Weights of a small GPT-style language model, trained from scratch on English Wikipedia: MLP 448 SwiGLU, rotary positions.
Each number is 128 + 32 x the weight over its row's rms, rounded and kept within 0 to 255. Layers, rows and columns count from 0. The size above them is the row's rms in percent of the matrix's.

# layer 4 attention query, 128x160, rms 0.0445, rows 33-46,96-110, columns 0-159
size [ 98  92  79  82  88  78 109  94  76  85  76  85  87  92 114 123  90 101  96 105  97  92 103 101 100 102 105 102  95]
[[ 91 123 170 105 113 106 163 129 126  88 113 103 135 109 146 108 147 114 184 110 175 150  82 141 111 120 138 174 163 119 157 127  34 140  57 156 163  91 149 123  63 194  93 123 104 151  88 199  94 148 124 155 121 155 122 133  92 120  92 108 132 171 161  65  94 109  92  90  90 194 157 139 140 167 134  73 136 162 131 123 207 142 128 145 118 128  93 115 183 119 102 108 142 167 157 149 127 145 141  65 128 107 124 139 102 109 194 138  99 105 136  91 112 124 161 119 137 127  22  96 127 123 149 170 173  77 193 134 127 121  74 113 130 120 105  96  91 130  99 146 125 108 139 168 102 116  80 118 100 121  72 145 110 130 112 133 116 146 170  81]
 [164  99  93 151 173 158 131  66 125 120 175 106 136 163 145  95 146 182  64  96  99  76 165 160  94 125 154 107 117 105 115 130  80  87 101  89 159  74 130 105 144 123  93 119 104  45 160  97 130 150 104 147 101 152  93 108 153  96 141 120  59 136 163 141 168  95 147 143 141 119 154 120 107 179 129 105 126 115 175 137 129 214  98 157 175 161 134 132 109 160 153 123 122 197 127 103  87 166 112 115 119 129 134  98 104 156 146 116  59 100 100 191 128 122  90 120  91 161 130  88 125 152 140 128 148 178 135 161 153 159  84  51 162 119 134 141 151  80 122 127 112 173 199 130 141 157  85 118  96 174  85  55 151 106  97 135  99 136 111  94]
 [136 138  90 135 159 124  44 111  55  89 146 123 159 130 158 119 103 148 109 110 126 169 112  99  52 116 139 149 145 116 132 153 149  98  96  97 117 133 162 115 113 106 140 180 112  92  72 114  90 101 147 130  98 117 105  36 115 205 100 129  99 153 104 139  93 123  85 131 109 156 157 168 151 146  90 100 159 151 177 136 140 207  92 159 108  98 160 117 122 112 134 152 126 120 117 105 118 128  63 116 154 127 185 116 169 144 144 134  92 102 146 153  82 167 148 132 132 128 111  93 152 196 144 150 183 136  91 155 131 170 114  69 195 194 134  77  81 115 192 127 166 127 131 128 153 126  96  80 167 127 148 149 190 165 164 151  92 128 119 165]
 [126 116 147 153 145 155 121  82 163 117  98 133 117 203 167 158 109 102 105 137 134 191 142 139 155 125  97 148 157  64  86 103 187  53 153 136 129 155 133 123 151  98 111 120 133 130 105 159 103  89 136 102 148 160 172 138  95  63 168 140 141 109 110 118 141 141 219 144 121  72 135 179 133 145 102 149 176 120 117 114 171  52 110  73 115  82 151 131 117 139 123 161 168 104 131 121  58  81  99 191  81  81 141 136 190 144 107 152 218 119 165 104 116 117 139  96 119  90 151 167 124 105 199 113 159 157  86 102 142 133 165 187 122 102 125 175 138 109 159 120 128 167 143 145 100 156 121 138  93  94  87 144 105 132 128  87 115  86 148 131]
 [130 100 137 108 133 114 141 141 180 166  93 134 106 127 116 149 127 115 154 140 136 114 140 100 174 120 131 144  90 123 146  92 136 117 130  98 111  99 108 134 172 143 140 112 157 168 151 117 119 127 130  81 171  97 157 133 137 120  94 174 136  77 117  92 176 180 175 173 119  66 126 149 181  95 121 206  90  78  92  82  79  99 202  95 128 139 167 165 116 123 119 138 172 113 104  74 115 113 116 181 118 138 113 123  80 112  56 122 115 163 154 107 143 101 166 126  91 145 181 166 133 108  93 136  53 159  69  82 146 129 139 186 109 102 146 107 148 176  65 147 152 121 139 115  70  73 174 165 184 112 146  99  98  66 105  70 156  97 113 158]
 [122 177 140 110 101  93 180 152 132 165 114 132  89 137  88 121 142 118 136 139 133 136 154 105 164 105  60 160 196 130 171  82  84 134  90 174 127 132 101  89 152 176 123  99 109 104 122 182 123 101 129  90  66 106 131 113 149  96 102 151 114  81 142  78 133 130 110  87 145 113  87 134 152  68 108 134 119 149 162 165 130 166 208 192 156 154  95 123 116 108 122  60 139 171 210 163 125 105 163 112 134 142 137 131 181  89 147 135  85 170 125 146 140 119 166  83 132 133 105 136  86  84 192 128 120 129 159 140 143 146  74 128 136 121 122  59 117 155  51 139 144  97  98 155  94 103  73 196 186  85 139 109 106 136 158  99 136  88 111 125]
 [ 78 177 123  95 151 116 112 122  68 110 172  97 146 163 139  96 177  96 147 103 169 105 154 151  84 104 113  99 123 175 111 115 147 150  59 138 100 186 139 149  99 151 135 146 115  89  92 136 125 153 115 149  93 134 127 152  92 145 169  94  75 135 155 137 137  87 116  97 120 142 139 136 107 168 125  67 123 191 145 159 166 174 121 167 153 145 110 109 144 167 124 191 147 154 196 167 139 140 141  63 138 155 126 115 157 141 181 127  36 127 115 192 125 121 137 145 156 122 107 120 124 195  99 175 169 100 179 158  99 148 116  82 129 133 131  60 116  53 136 100 138 139 126 163 166 110  89 149 101 138 104 140 157 173 139 195 145 114  53 116]
 [138 170 153 131 144 141 111 138  55  75 106 176 179 181 177  90  74 179 109 118 156 161  67 176 106 102 133 140 148 120  64 139 169  84 171 177 102 132 149 189  61 179 123 121  86 122 123 139  76 214 111  81 118 147 103 100 111 159 115  93 108 188 152 127 113  99 152 146 143  65 167 161 101 108 113 143 110 123  80 127 165 128 118 110 121 140 145 144 105 115 132 157 104 133 144 180  98 174 112  61 162 127 197 112 130 173 152  92 137 143 120 173 134  92 129 146 116 163  87  84  85 152 188 160 128 144 111 142 121 107 103 124 150 125  95 119 143 132 125 119 101  71 122 136 166 108 115 123 154 144 120 169 115 152 137 159  90 171 141 193]
 [204  67 154 171 181 129  90 122  73 114 141 163 176 122 197 148 124 129 131 150  85 123 109 116 122  92 119 132 182 140  94 141 102 136 124 139 132 138 139 153  58 137 155  92 117  93  79 129 104 122  99 176 200 129 113 116  94 125 116  93 114 116 104 127  70 136 172  88 143 153  88 145 170  83 107 124 154 154 127 129 140 165 158 153 140 153 114 140 138 184  97 129  95  87 118 180 152 152 115  66  90  94 124  91 150 135 131 126 145 105 109 109 113  84 126 106 189 180 115  77 124 100 102 108  89 165 112 186 127 211  50 107 114 107 111 148 149 140  98 118  92 122 163 113 180  86  81 163 112 157 149 157 174 155 185 180  89 121 124  95]
 [133 113 134 107 204 155  88  92 191  78 139 158 166 111 139 100 169 151 151 118  87 113 110 144 155 105 118 132 162 120 133 109  66  97 148  86 113  39 120 132 164 104 103 110 146 113  99 127 130 199 119 119 128  97 105 115 112 117 151  71 129 158  95  73  97 147 194 121 155 115 133 147  99 125 179  81 124 120  79 145 145 163 117 116 151  83 118 149 110 177 121 172  99 142 157 192  98 111 144 153 132 109 159  92 128 202 141 144 173  63 152 114 159  86 141  98 154 131 105  94 160  94 156 115 138 203  71 143 130 145 102 136 131 125 143 163  46 174 118 152 113  58 109  50 113 122 110  98 143 140 111  89 149 125  75 137  92 139 147 137]
 [137  99 134 125 148 135 191 180 132 137 128  77 119  74 135 158 103 102 155 129  96 120 110 117 150 137 102 135 122 104 178  94 163 122 116 177 112 153 174 128 173 120 129 148 134  88 106 108 249 120 162  68 131  73 176 146 132 163 115 146 178 153 162 161 146 166 120 125  94 190 132  65 156 156  77 116 151 130 182 154 136 145 112 148 106 102 144  99 123 147 100 107 138 166  93 111  94 115 172 171 160 185 103 153 148  91 110 141  41 151 100 109  88 159 129 107 127 130 126 169 208 101  65 105  99 109 101 115 157 120  62 109 137 140  80  78 106 116 156 116 135 178 147  84 141 140 160  90  84 132 128 129  83  80 134 116  97 152 105 136]
 [160 151 174 129 121  29 178 160  93 122 127  95 131 129 180 164 135 118 144 158 110 156  78 141 175 124  85 101 157 166 144 172 157 137 123 143 105 158 107 160 132 162  91 169 153 125 116 145 134 142 106  89 102 114 118 129 123  78 162 142 116 110 154 172 124 158  82 104 126 128  51 101 127 106 191 118 165 191 135 123 158 122 120 179 125 160 127  44 191 135 161 161 142 105 101 154 137 193 120 118 175 145 119 121  92 149 162 135 112 134  80 179 135 107 167 124 114 123 107 162 176 189 119 137 153  87 178 165  71 154  69 130 157  75 109  84 163 104 118  92 125 155 120 107 129 154 132 135  91 163 150 175 142 175 191 111 103 171  93 145]
 [149  94 162  99 172 105 132 151 171  79 129 121 155 150 216 152 108  99 129 198 182 160  65  97 137 107 159 145 116 168  73 154 131 149  94 164 148 148 122 122 110 168 109 112 148 112 154 174 124 151 105 180 148 153 150 127  69 139 161 105 102 130  93 159 142 183 154 113 134  62  80 139 134 183 155  83 132 149 151 105 208 126 165  88 105 153 164  81 199 157 101 130  96 146 188 161 117 174 115 106 112  92 203  84 114 120 121 127 170 125 141 156 117 129 125 114 116 133  98  94 146 144  79 117 140 137 126 154 130 161  93 168 176 118 129  66 119 104 131 125 109  84  84 102 148 151 131 146  53 125 106 125 160 179 139 148 126  68 105 138]
 [103 125 107 141 156 104 114 156  41  83  98 146 136 164 134 145 149 116 107  75  85 162  71 156 109  90 113 134 147 104 100 160 138 149 146  98 121 156  85  60  85 145 157 120  71  90 164 105 116 157 133 134 109 163  53 121 171 146 107  89  84 182 114  50  69 154 184 106 101  69 128 165  92 195 108 136 145 109 133  99 161 182 149 104 143 133 151 109 111 143 144 102  95 155 139 142 112 115  77 128 157  85  99 140  97 177 136 167 163  91 162 128 165 127  69 180 132 134 108 116 102 116  97 116  97 147 150 157 121  90 150 174 170 118 115 144 131 189 141 162  75 115 158 107 135 149 120 114 114 121  59 175 119 162 135 156  94 155 120 184]
 [128 131 156 182 112  95 133 171 118 138  83 149 139 119 137 132  81  85 122 139 142 146  99 134 129 122  78 141 150 149 141 127  96 148  97 182 139  99 141  99 117 137 136 134 168 130 121 204  94 158  68 165 114 146  99 151  53  86 153 115 135 181 167 137 127 122 114  90 108 126  77 112 121 178 153  75 159 134 155 170 182 101 127 117 102  86  95 166 126 100 137 147 161 122 202 139 177 110 142  84 110 149 173 134 195 126 181 226 129 160 174 130 177  90 152 148 155 127  76 149 153 129 141  89 158 178 174 159 150 106 100  91 139 138 119 146  97 109  67 116 101 108  49 136 165 109 116 146  85  67 106  97 154 140 151 153  76 133 118  94]
 [122 139 112 176 119 119  70 111  75 160  96 159 148 102 169 112  83 132  96  95 107 172  95 126 109 103 131  92 149 113 121  91 121 111 140 134 103  76 149 103  95 131 108 151 101  77 110 127  77 145 116 144 121 161 125  96  44 110 133  93 131 205 164 111 128 147  83  94 139 108  81 101 107 162 133  46 158 132 128 134 176 153 138 121 166  90 140 135 161 162  81 152  89 103 138 124 137 171 155  98 133  69 180  92 133 100 147 175 148 153 131 114 161  95  80 129 160  83  50 144 115 130 164 120 183 174 197 193 164 151  77 105 163  98  91  84  96 136 115  85 116 104 109 144 149 164  66 165  97 136 115 188 132 120 156 137 114 143  96 108]
 [119  70 135 136 148 119 143  69 118  99 180 123 113 103 140 101 142 124  88 124 166  92 110 146  71 110 151 176 116 120 175 177  75  85 120 143 146 139 137 117 130  88 123 110  96  46 120 125 124 154 116 175 146 126  89 122 107 141 139  51  63 141  98 144  88 149 115  93  77 144 114 158 159 148  70 100 122 128 138 131 101 164 148 114 146 146 131 134 186 255 139  94 134 175 143 201  76 143 116 140  75 137 158  72 150 184 101 123 151  92  76 119 104 104  87 141 150 146 146 179 126  83 123  77 126 137 125 153 144 213  92 152  98 150 133 142 133 136 142 115 135 140 134 117 133 140 121 167 103 140 105 146 196 142 141 163  85 148 156 152]
 [ 71  65  47  89 115 183  74 130  90 158 132 137 138 122  91 109 133 174 136 104 112 146 117 113 129 104 163 117  82  88 128 130 123 105 120 115 124 137 132 104 122 121 170 121 117  78 127 102 106 170 178 139 119 118  86  43 101 188 103  82 101 152 125 124 143  99 113  75 126 124 139 156 118 133 109 140 154  92 119 118 118 177 126  98 135 153 189 121  81  85 113  99  46 143  76 105 123 154  67  72 115 133 148 142 101 177  69 110 105 110  99 109 149 123  75 153  78 127 117  98  91 171 141 158  93 127 108 143  91 151 130 140 112 108  97 179 104 135 180 118 126 164 141  50 118 123 138  47 149 152 130 172 134 184 170 188 147 159 147 155]
 [ 77 135 119 122  96 146 161 143 179 164 149  94 183 134  84 138 130 166 122 139 133 130 180 204  81 122 182 136 141 156 116 160 100 128 152 178 155 120  89 145 109 125  89  92  85 132 159 132 167 119 173 154 130 138 153 157 164 128 151 144 141  97 158   6 125 186 185 163 111 142 100 142 128 154 102 173 102 175  84 116 100  83 138 142 131 119 144 133 126 125 134  87  85 113 106 148 107 122 137 162 117 135 146 175  82 156 117 107 113 136 150 109 206 144 125 168 119  73 187 127  88 181 113  82  90  78 106  81  66  95 117  97 117 138 112 157 143 112 146 148  72 199 160 133 140 173 129  99 158 120 130 138  83 149 105  73 150  89 129 149]
 [158  96 162  95 165 132 147 139 190 100 124  87 137 141  91 160 142 149 100 139 127 157 174 122 109 142 152 104 134 166 134 152 131 149 210 132 152 130  61 148  87  91 106 161 158 158 165 150 140  93 157 119 136 143 113 221 198 103 137 162 138  85 157 114 145 107 157 148 183  97 145 109 184 118 133 154 128  92 137 100  96 112 122  85 134 144 136 112  78 114 112  97 113  77 109 112  91  80 108 133 116 131 146 104  86 100 111  83 115  85 137 187 155 140 109 128 103 193 178  89 132 124  54 136  93 115 112 107  86  56 133 152 158 123 146 108  94 123 111 138 133 164 109  84 109 113 199 122 155 116 113  63 118  99  24  94 150  87 148 100]
 [110 205 177 152  95 106 108 129 134 154  76 190  72 156  89 108 163  71 173 124 151 192 142 117 112 132 119 111 121 123 161  89 114 115 157 205  94 123 173 157 140 145 105 107 101 154 104 192 126 140 112  91 108  83 111 106 119 144 100 122 132  95 101 153 109 182  89 111  60  97  90 102 120 170 104 149 122 186 129 117 167 141 160 160 176 115 103 116 149 107 128 102 137 118  85 189 178 148 138 124 183 105 139  97 164 122 181 150 164 146 113  86 146 109 138  95 173 104  65 164 152 100 122 149 156 125 178  86 159  98  83 149 126 135  62 139 133  74  77 140 102 109 108 189 155 116  84 139 112  93 162 143  99 108 178 131 169 140 115 139]
 [ 83  98 145 111 119 125 108  85  92 102 149  94 140 172 179  80 105 117 136 103 121 123 130 135 130 116 190 145 139 119 149 108 114 158 117 118 143 166 138 112 178 158 168 155 120  83 115 115 152 115  82 147 145 126  62  65  84 160 155  68  99 177 101 101 120 155 124 144 114 124 116 156 105 167 158  67 192 157 134 121 169 134 155 149 166 134 128  77 141 179 145 120 126 159 142  69 100 155  66 131  94 144 189 127  96 178  91 139 111 132 141  87 161 133 133 148 130  93 122 121  71 163 128 144 195 144 142 200 123 155 139 107 238  94 121 125 154 101 122 107  86 113  95 183 164 144 115  94  79 154 146 119 167 195 153 191 108 139  94 119]
 [123 109  83 109 139 189  99 170 121  96 165 131 151 139 152 123  92 144 130 115 139 125 101 167 104 110 168 139 172 163  77 133 112 151 132 136  93 137 134 114  78 142 154 152  40  99 140  72 119 149 145  98 139 126  62  63  78 186  83  69  73 153  99 144 122  93  90 127 112 162 110 115 119 133 121  91  87 127 196 121 166  91 134 130 127 100  98 144 147 160 116 117  68 164 123 165 139 175  65 131 109 150 130  85 146 167 104 144  97 161 106 151 114 181 161  94 138 143  70 117  88 208 157 182 153 145 157 136 171 132  93 211 112 132 113  63 129 152 130 115 108 111 148 100 133 132 137 136 115 124 165 184 123 159 185 186 136 136 114 158]
 [159  73 138 131 112 198 143 151 128 122  66 152 171 169 137 121 108 189 128 126 103 107 138 175 105 134 135 120 128 106  76 138 139 112 165 138 108 127 102 104 106 132 175 146  92 133 162  99  81 166  96  90  97 143  98 121 141 199 129 122  85 124 101 134 121 109 189  88 131 123 124  96  92 125 100  86 105 118  86  93 133 141 106 146 156  94 160  95  97 162  78 112  41 119 180 176 118 161  81  49 118 115 160 143 110 132 117 155 102 115 122  67 159 139 109 185 120  86 102 129  90 179 144 111 123 173 122 170  44 164 146 160  98 110 125 155  57 173 185 130 139 142 153 124 164 152 126 131  87 124 123 166 139 132 163 202 143 125  92 179]
 [ 94  93  91 124 153 185 130 148 174 119  94 131 116 154 124 154 129 160 167 164 129 104 133 122  99  94 145 140 128 136 105 146 124 116 105 205 161 106  62 158 115 139 132 181 134 104 131 125  90 100 149 140 123 130 137 107 156 133  83 128  93 130 105  70 121  94 172  98 106 163  93 163  97 133 100 168 139  56 113 124 144  88 172 126 119 145 154 149  88  78 111 143 107 132 181  94 141 106  99 128  73 172 162 128 122 160  98 183 117  96 168  92 170 120  80 178 113 144  67  96 100 165 135 161 118 113  57 146 160 129 143 159 113 109 107 143 110 215 140 108 142  91 130 110 132 172 189  79 106  69 122 155 180 169  72 168 128 117 111 226]
 [168 169 149 117 127 113 180 133 147 127 118 131  53  97 187 103 149  66 112 119 224 181 147 130 137  98 134 148 111  88 117 113 140 163 110 151  65 137 186 132 108 154 128 141 123 123 109 148 181 104  81 155 146  67 163 142  88 121 128 196 200 100 112 124 145 181  63 132 105 162  85 142 127 108 129 168 136 143 121 155 143 108  50 113 121 147 121 121 157 149 117 104 105 142  65 139 106 142 142 119 207 130 117  84 156 103 155 117 119 143  82 117  90 114 160 133 143 116  67 161 202 100 111 162 105 105 161  88 161  96 117  82 104 114  90 122 174 109 132 132 185 160  92 161 107 135  99 139 112 132 118 143  75 164 173 109 121 128 111  75]
 [151 143 144 140 103 150  97 144  59 137 150 126 145 178 129  95  94 160 163 151 110 110  99  81 150 119  97 138 125 118 155 124 161  89  94 129  88 145 156 148 151 201 142 117 158 113  96  88 160 175  93 117  85 114  91 133  69 127  98 116 141 177  88 151 145 150 102 120 104 106  96 131  91 115 115  84 161 198 140 137 201 129 107 114 138 157 120 130 154 145 115 114 131 124  83 172 103 166  88  84 140 120 154 146 107 137 205 131 100 161  87 186  86 115 139  66 140 138 100 135 143 145  88 177 176 115 139 158 124 151 135 103 180 148 128  75 198 106 138 118 169 143  74 128 114 113  87 204 104 166 182 170 148 199 216 139 146 134 112 113]
 [136 101 127 170  57 152  92 154 138 132  92 158 149 146 118 131 169 171 130 153 109 135 126 142 157 124 153 158 142  66  81 140 111  64 114 140 153 130 121  90 137 167 106 118 127 122 151  48 119 150  83 165 129 164 142  79 143 165 179 127  28 142  75 152 127  94 142  57  72 122 141 161 120 102 115  99  77 122 110  90 103 133 122  92 126  95 153 136 112 113 103 133  87 134 167 161 135 140 110 168  69 119 131 156 120 148 120 142  96  75  95 143 126 123 120 162 108 104 130 128 121 148  81 166 165 115 116 190  85 212 150 106 137  68  77 129  94 168 193 122 115 115 128 148 195 152 134  76  57 133 120  86 147 159 152 137 179 112 143 166]
 [133 132 133 153 182  83 121 119  82 123 155 149 144  83 148  83  74 175 140 133 127 109  67 140 178  98 149 135 182 129 138 162  52 124 132  87 126 186 108 130  84 141 144 135 123 112 148 113  19 210  84 186 138 166 119  82 193 148 143  55  81 186 134 146  95 110 145  83 106 167 129 184 109 148 119 138 147 114 142 145 122 123 116 114  97 110 124 129  70 120 103 101 156 106 136 113 118 163  68  95 111 124 107 125 104 148 169 165 189 129 163 140 158 138 102 140 154 126  95 101 145 148 124 134  68 194  85 164 135 137 158 134 141 131 148 154 111 178 121 117 129 111 161  83 115 108 195 109 125  78 126 112 127  95 110 158 156 146 164 166]]
# layer 4 attention key, 64x160, rms 0.0451, rows 32-45, columns 0-159
size [ 94 101  96 102  80  83  84  94 101  79  97  89  96  82]
[[148 159  39 100 177 119  85 112 145 105 134 146  98 139  89 134 163 137  86 188  93 113 157 109 126 128 147  85 143 143 219 134  78 140 124  95 103 126 165 146 150 140 169 117  94  95 143 133 183 167 183  79 125 126  90 111 118 134 122  86  30 123  99 145 125 125 135 134  86 123 109 110 142 106 124 150 168  97  59 122 122 148 115  93 177 153 120  87  93  80 174 106 140 188 157 106  79 175 128 138 168 134 123  99 112 134 171 147 166 120 160  99 167  87 138 159 152  75 125  90  96 123 131 149  90 147 122 165 144 141  92 108 120  71 178 115  56 173 124  97 113 142 113  92 111 154 149 130 169 170 174 127 155 137 164 169 141 123 162 188]
 [171 136  81 140 169 119 100 163 154 132  86 143 160 183  63 138 139 198 136 187 138 123 163 150 119  91 205 131 105 101 160 146 144 143 138 134 172  99 163  94  99 159 179 114 165  81 131 150 123 173 158 117 138 104 123  93 109 144  70  95  80  89 127 118 103 103 142  77 122  98 168 121 133  75 119 157 152 116  75 114 127 134 170  78 140 111 131 127  95 124 119  95 103 183 107 189  88 132 150 160 106 129 125  84  89 194 168 143 173 133 141 131 136  89 143 123 192 126 140  56 123 131 158 126  86 179 161 136 108 113  90  60 125 139 168 137 163 156 132  83  97 115 108 121 105 167 130 122 140 189 158 122 157  71 165 185 132  94 147 180]
 [127 120 102  79 133  77 102 125 135 189  86 137  77 147  95 125 159 170 127 180 110 119 125 123 143 215 157  82 120 130 141 136 149 125 150  49 140 122  73 114 100 122  77 139 134 174 114 166 183 125 147  79 106  82 128 100 120 206 142 132 152 137 126 134 161 182 131  94 130 147  72 179  79 126 145 171  86 101 118 154 167  98 104  74 122 116 114 120 104  98 130 161 137 110 142 134 132  68 145 146 160 187 128 156 169  95 149 101 146 108 141 108 175 186  99 158 136  80 116 160  97  93 120 107 131  88  82 107  73  61 141 197 107 110 125 134  78 171 160  99 160 106 133 129 106 124 139 102 162  61 100 119 106 102 116 136 174 130 177 153]
 [188 132 111 145 178 175 163  95 122 127 108 107 174 184 104 153 124  66 162 160 163 127 130 144 129 195 166 104 108  60  73 192 124 202 108 138 133 123 142 173 150  91  83 164 110 100  91  88  93 135 137  67  71 139 155 123 129 134 175 130 179  70 142 141  76 116  96 112  77  94 105 151 125 134 136 171 153 153 106 130 100 118 132 146 117 194  95  78 126 135  84 103 119  87  39 162 118 128 179 157 150  42 165  97 147 143  93 162  94 127 133  88 133 123 121 169 128 111 135 117  77 126 172  86 135 134 102 123 141  95 111 170 119 105 146 123 147 150 134 129 141 187 159 130 134  92 110 113 177 147 112 184 122 146 108 120 122 124 150 142]
 [164 133 106 126 161  96 131 107 113 107 168 139 135 146 135 132 127 133 197 111 166 151 109 140 110  85  78 175  95 112 121 110 174 117 126 127 102 154  94 128 123 101 164  90 130 124 129  93 128 100  65 140 131 165 101 130 148 165  79 110 123 171 124 131 102  78 124 191 146 207 177 154  95 115 137  61 142 157 174  88 159 168 166  74 171 135 174 146 103 170 138  93 158 128 119 107 124 155 155  55 123 137 135 111 133  65 159  96 139 182 177  95  82 136 139  77 180 154 166 145 149 121 156 189  96 177 157 169 110 114  33 131 121 121 116 137 136 129 129 163  98 142 149 173 171 131 140 186  97 119 129 139 111 172 170  97 140 105 131  48]
 [136  76 199 114 150 127  90  99  90 112 150 169 118 106 149  99  63 129 149  89 104 142 106 126 143  96 106 151 124 148  97  75 165 115 136 140 144 139 153 138 158 120  92 113 175 157 102 156 122 135 123 205  71 101 164 120 132  55 162 129 158 130  98 129 150 116 106 183 187 129 116 136 132 137 127 101 122 140 153 103 136 127 127 179 118 139 110 178 204 120  91 142 132  66 161 115 137 110 142  44 153 122  99 165 113  98 145  58 113  69 106 146  88 134 118 122  81 134 111 112 155 107 129 145 129  89 193 160 104 156 134  96 144  54  94  85 105  68 125 119 205 131 147 163 146 109 147 145 135  86 101 124 163 133 204 183  92 122 130  70]
 [130 104 205 140 197 135  71 139 169 125  97  92 105 146 164  84 125 160 122  87 146  37 149 116 123 119 153 169 141 134 181  80 160  88 122  86 149 104 134  38  66 123 161 123 120 133 109 159 159  94 113 170  94 137 148 158 114 142 110 128 123 176 126  93 136 136 113 176 140 190 125 124 130 178 147 117 121  60 160  93 133 138  88  81 125 137 130  94 121  58 105 183 118 105 167 166 139 128 181 145  71  73  60 141 131  94 110 121 184  94 108 136  92 133 132 122 151 104 126 130 108 188  95 109 161  79  95 158 120  85 142 140 155 166 101 126 143 134 130  99 104 165 163 122  97 131 147 141  77  86 141 132  83 137 124 127  87  82 158 118]
 [109 170 121 129 143 132 117 152 137 175  39  85 176 162 129 160 169 122 131 137 168 179 137 119 120 147 181 120 129 103 213 179 161  83 170 156 166 133 133  95 126 115 149 107 141  94 200 146 132 199 110  95 111  94 113 121 121 132 104 106 102 113 155  98 113 109 141 104  91 180 122 115 111  97 125 149  85 178 119 105 119 106 133 115 131 141  82 160  78  87 127 137 143 126 101 199 137 154 116 206  84 160 190 111 106 164 149 123 182 142 160 102 165 132 134 146 203 133 164 178 120 134 117 138 106 189 121 108  67 127 153 103 136 108 148 227 135 148 123 115 107 123 120 130 154 167 144  84 130  82 117 115 146 120 128 177 150 119 196 162]
 [170  94 115 100 188  89 134 136 127 109  81 165  65 152 152 153  97 136 129 118 146 136  96 124 107 189 114 112  66 130 156 113 111 100  85 148 119 108 138 152 140 145 178 135  62 166 125 137 121 200  87 127 174 147 139 152  88 133 100 117 107 105 103 148  89  93 157  66 107 108 118 151 136  72  70 102 114 138  81 138 137  71 146 165 127 131 131  79  93 169 169 162 142 102 101 175 106 166 111 127 144 142 176 119 103  94  97 171  83  78 170  53 145 113 120 127 210 167 110 105 142 146  96 133 119 119 154 150 188  77 141  52  73 118 128 108 137  98  83 118  91 107  80 106 135 109 152 111 145 105 110 127  79 149 133 136 137  75  88 173]
 [143 127 101 114 111 108 122  95 131 163  76 152 163 106 155 138 139 129 110 139  87 143  99  71  75 114 139  90 150 114 110 162 153 122 169 121 100 180 172 128 102 100 186 111  85 116 106 117 112 165 122 127 138 188 162  90 149 106  70 152  91 130 216 150 106 185 106 145  35 178 109 138 128 158 125 126  92 167  85  97 148 149 113  86 184 163  70  67 120 152 116 107 117 178 115  80 118 156 152 117 160  80 129 176 117 133  88 102 144 131 178  61 180 164 112 140 160 147 115 130  65  98 151  83 170 117 133  97 132 144 110 119 115 138 168 103 125 183  90  90 151 132 143 156  92 159 150 194 166 132 113 172 116  93 113 140 121 146  93  87]
 [198 158 111  88 178  96 139 110 105 175 136 118  90 132  82 133 198 150 153 136  84 106  70 104  50  94 135 114  81 139 103 177 164 105 188 118  86  86 114 146 119 137 134 135  96 127 128 173 178 135 107 181 146 125 134 128 128 152  61  96 126 100 104 167 131 150 142 115 128 183 116 119 192  91 128 113  80 151 103 130 177 174 165 136 158 148 115  71 132 147 122  81 138 119 126 119  97 182 133 117 157 118 134 109 175 150  91 156 127 159 175  70  96 146 108 154 122 164 142  62 153 118 105 121 132 105 108 186 114  75  82 148  74 109 163 144 137 165 101  98 167 160 138 106 136 103 113 159 147 165 102 163 123  48 171 138 118  89  72 124]
 [108 131 136 107 106 143 155 142 133  97 166  97 174 151 117 138  91 102  70 100 127 160 101  44 159 114 137 104 109 170 153 129 135 110 154 172 125 126 184 110 179 136  87 137 173 113  89 129 169  96 111 149  61 143 145 176 184  89 151 147 120 111 157 171 121 146 109 201 164  85 141 100 122 117 145 142 175 127 172 144 122 158 106 107  95  98 138 125 150 149 150 152 143 129 184 138 169 123 121  99 142 144 110 162 152 203 147 156 159 174  93 187 136  84 182 126 135 115 113 133 164 107 146 149 117 150 143 187 147 183 118 174 143 158 151 136 168 130 112 148  78  89  96 196  92 142 131 156 148 108 173  46 102 176  92  44  87 110 154 127]
 [114 107 129 158 120 130 135 166 170 140 152  95 135 121 153 108 126 163  97 109 127  96 119 108 163 107  67 120 136 117 162  75 103 124 132 168 199 203 134 150 145 107  97 137 138  69  94 111  88 133 137 135 113 129 103 107 121  75 164 155 141 112 109 167 179 126 111 144 146 179 215  96 109 174 157 128 210  87 132 156  99  97 102 169 105 147 112 201  90 130  86  68 145  68  92  92 124 112 127 113 140 111 124 115 154 163 196 152 116  99 148 181 158  89 116 121 113 148 151 149 124 106 111 173 122 133 160 158 118 161 111  82 154  57 105 148 128 103 137 146 122 146  83 108  99 112 113 136 102  74 119  29 134 116  77  86 124 124 205 128]
 [160 110 129 149  93 138  92  87 135 105 106 116  77 124 111 122 122 138 113 137 131 126 123 118  93 125  84 106 142 122 111 145 192 112 175 133  83 174 153 111 144 225  85 163 170  90 122 103 108 104  97 132 132 156 115  66 199 110 114 165 164 104 171 119 115 140 136 176 123 141 118 121 107  96  99 119 107 107 105 145 139 165 120 158 121 105 136 117 104 129  74  41 117  73 133 144  92 193 100 148 103  61  66 129 170 102 182 143  71 140 129 119 126 187 136 165  52 153 118 101  61 119 138 142 160 162 177 200  98 106 155 161 110  83 144 112 188 152  76 125 139  89 200 134 134  91  93 140 164 130 134  99 145  94 137 121 110 130 123 126]]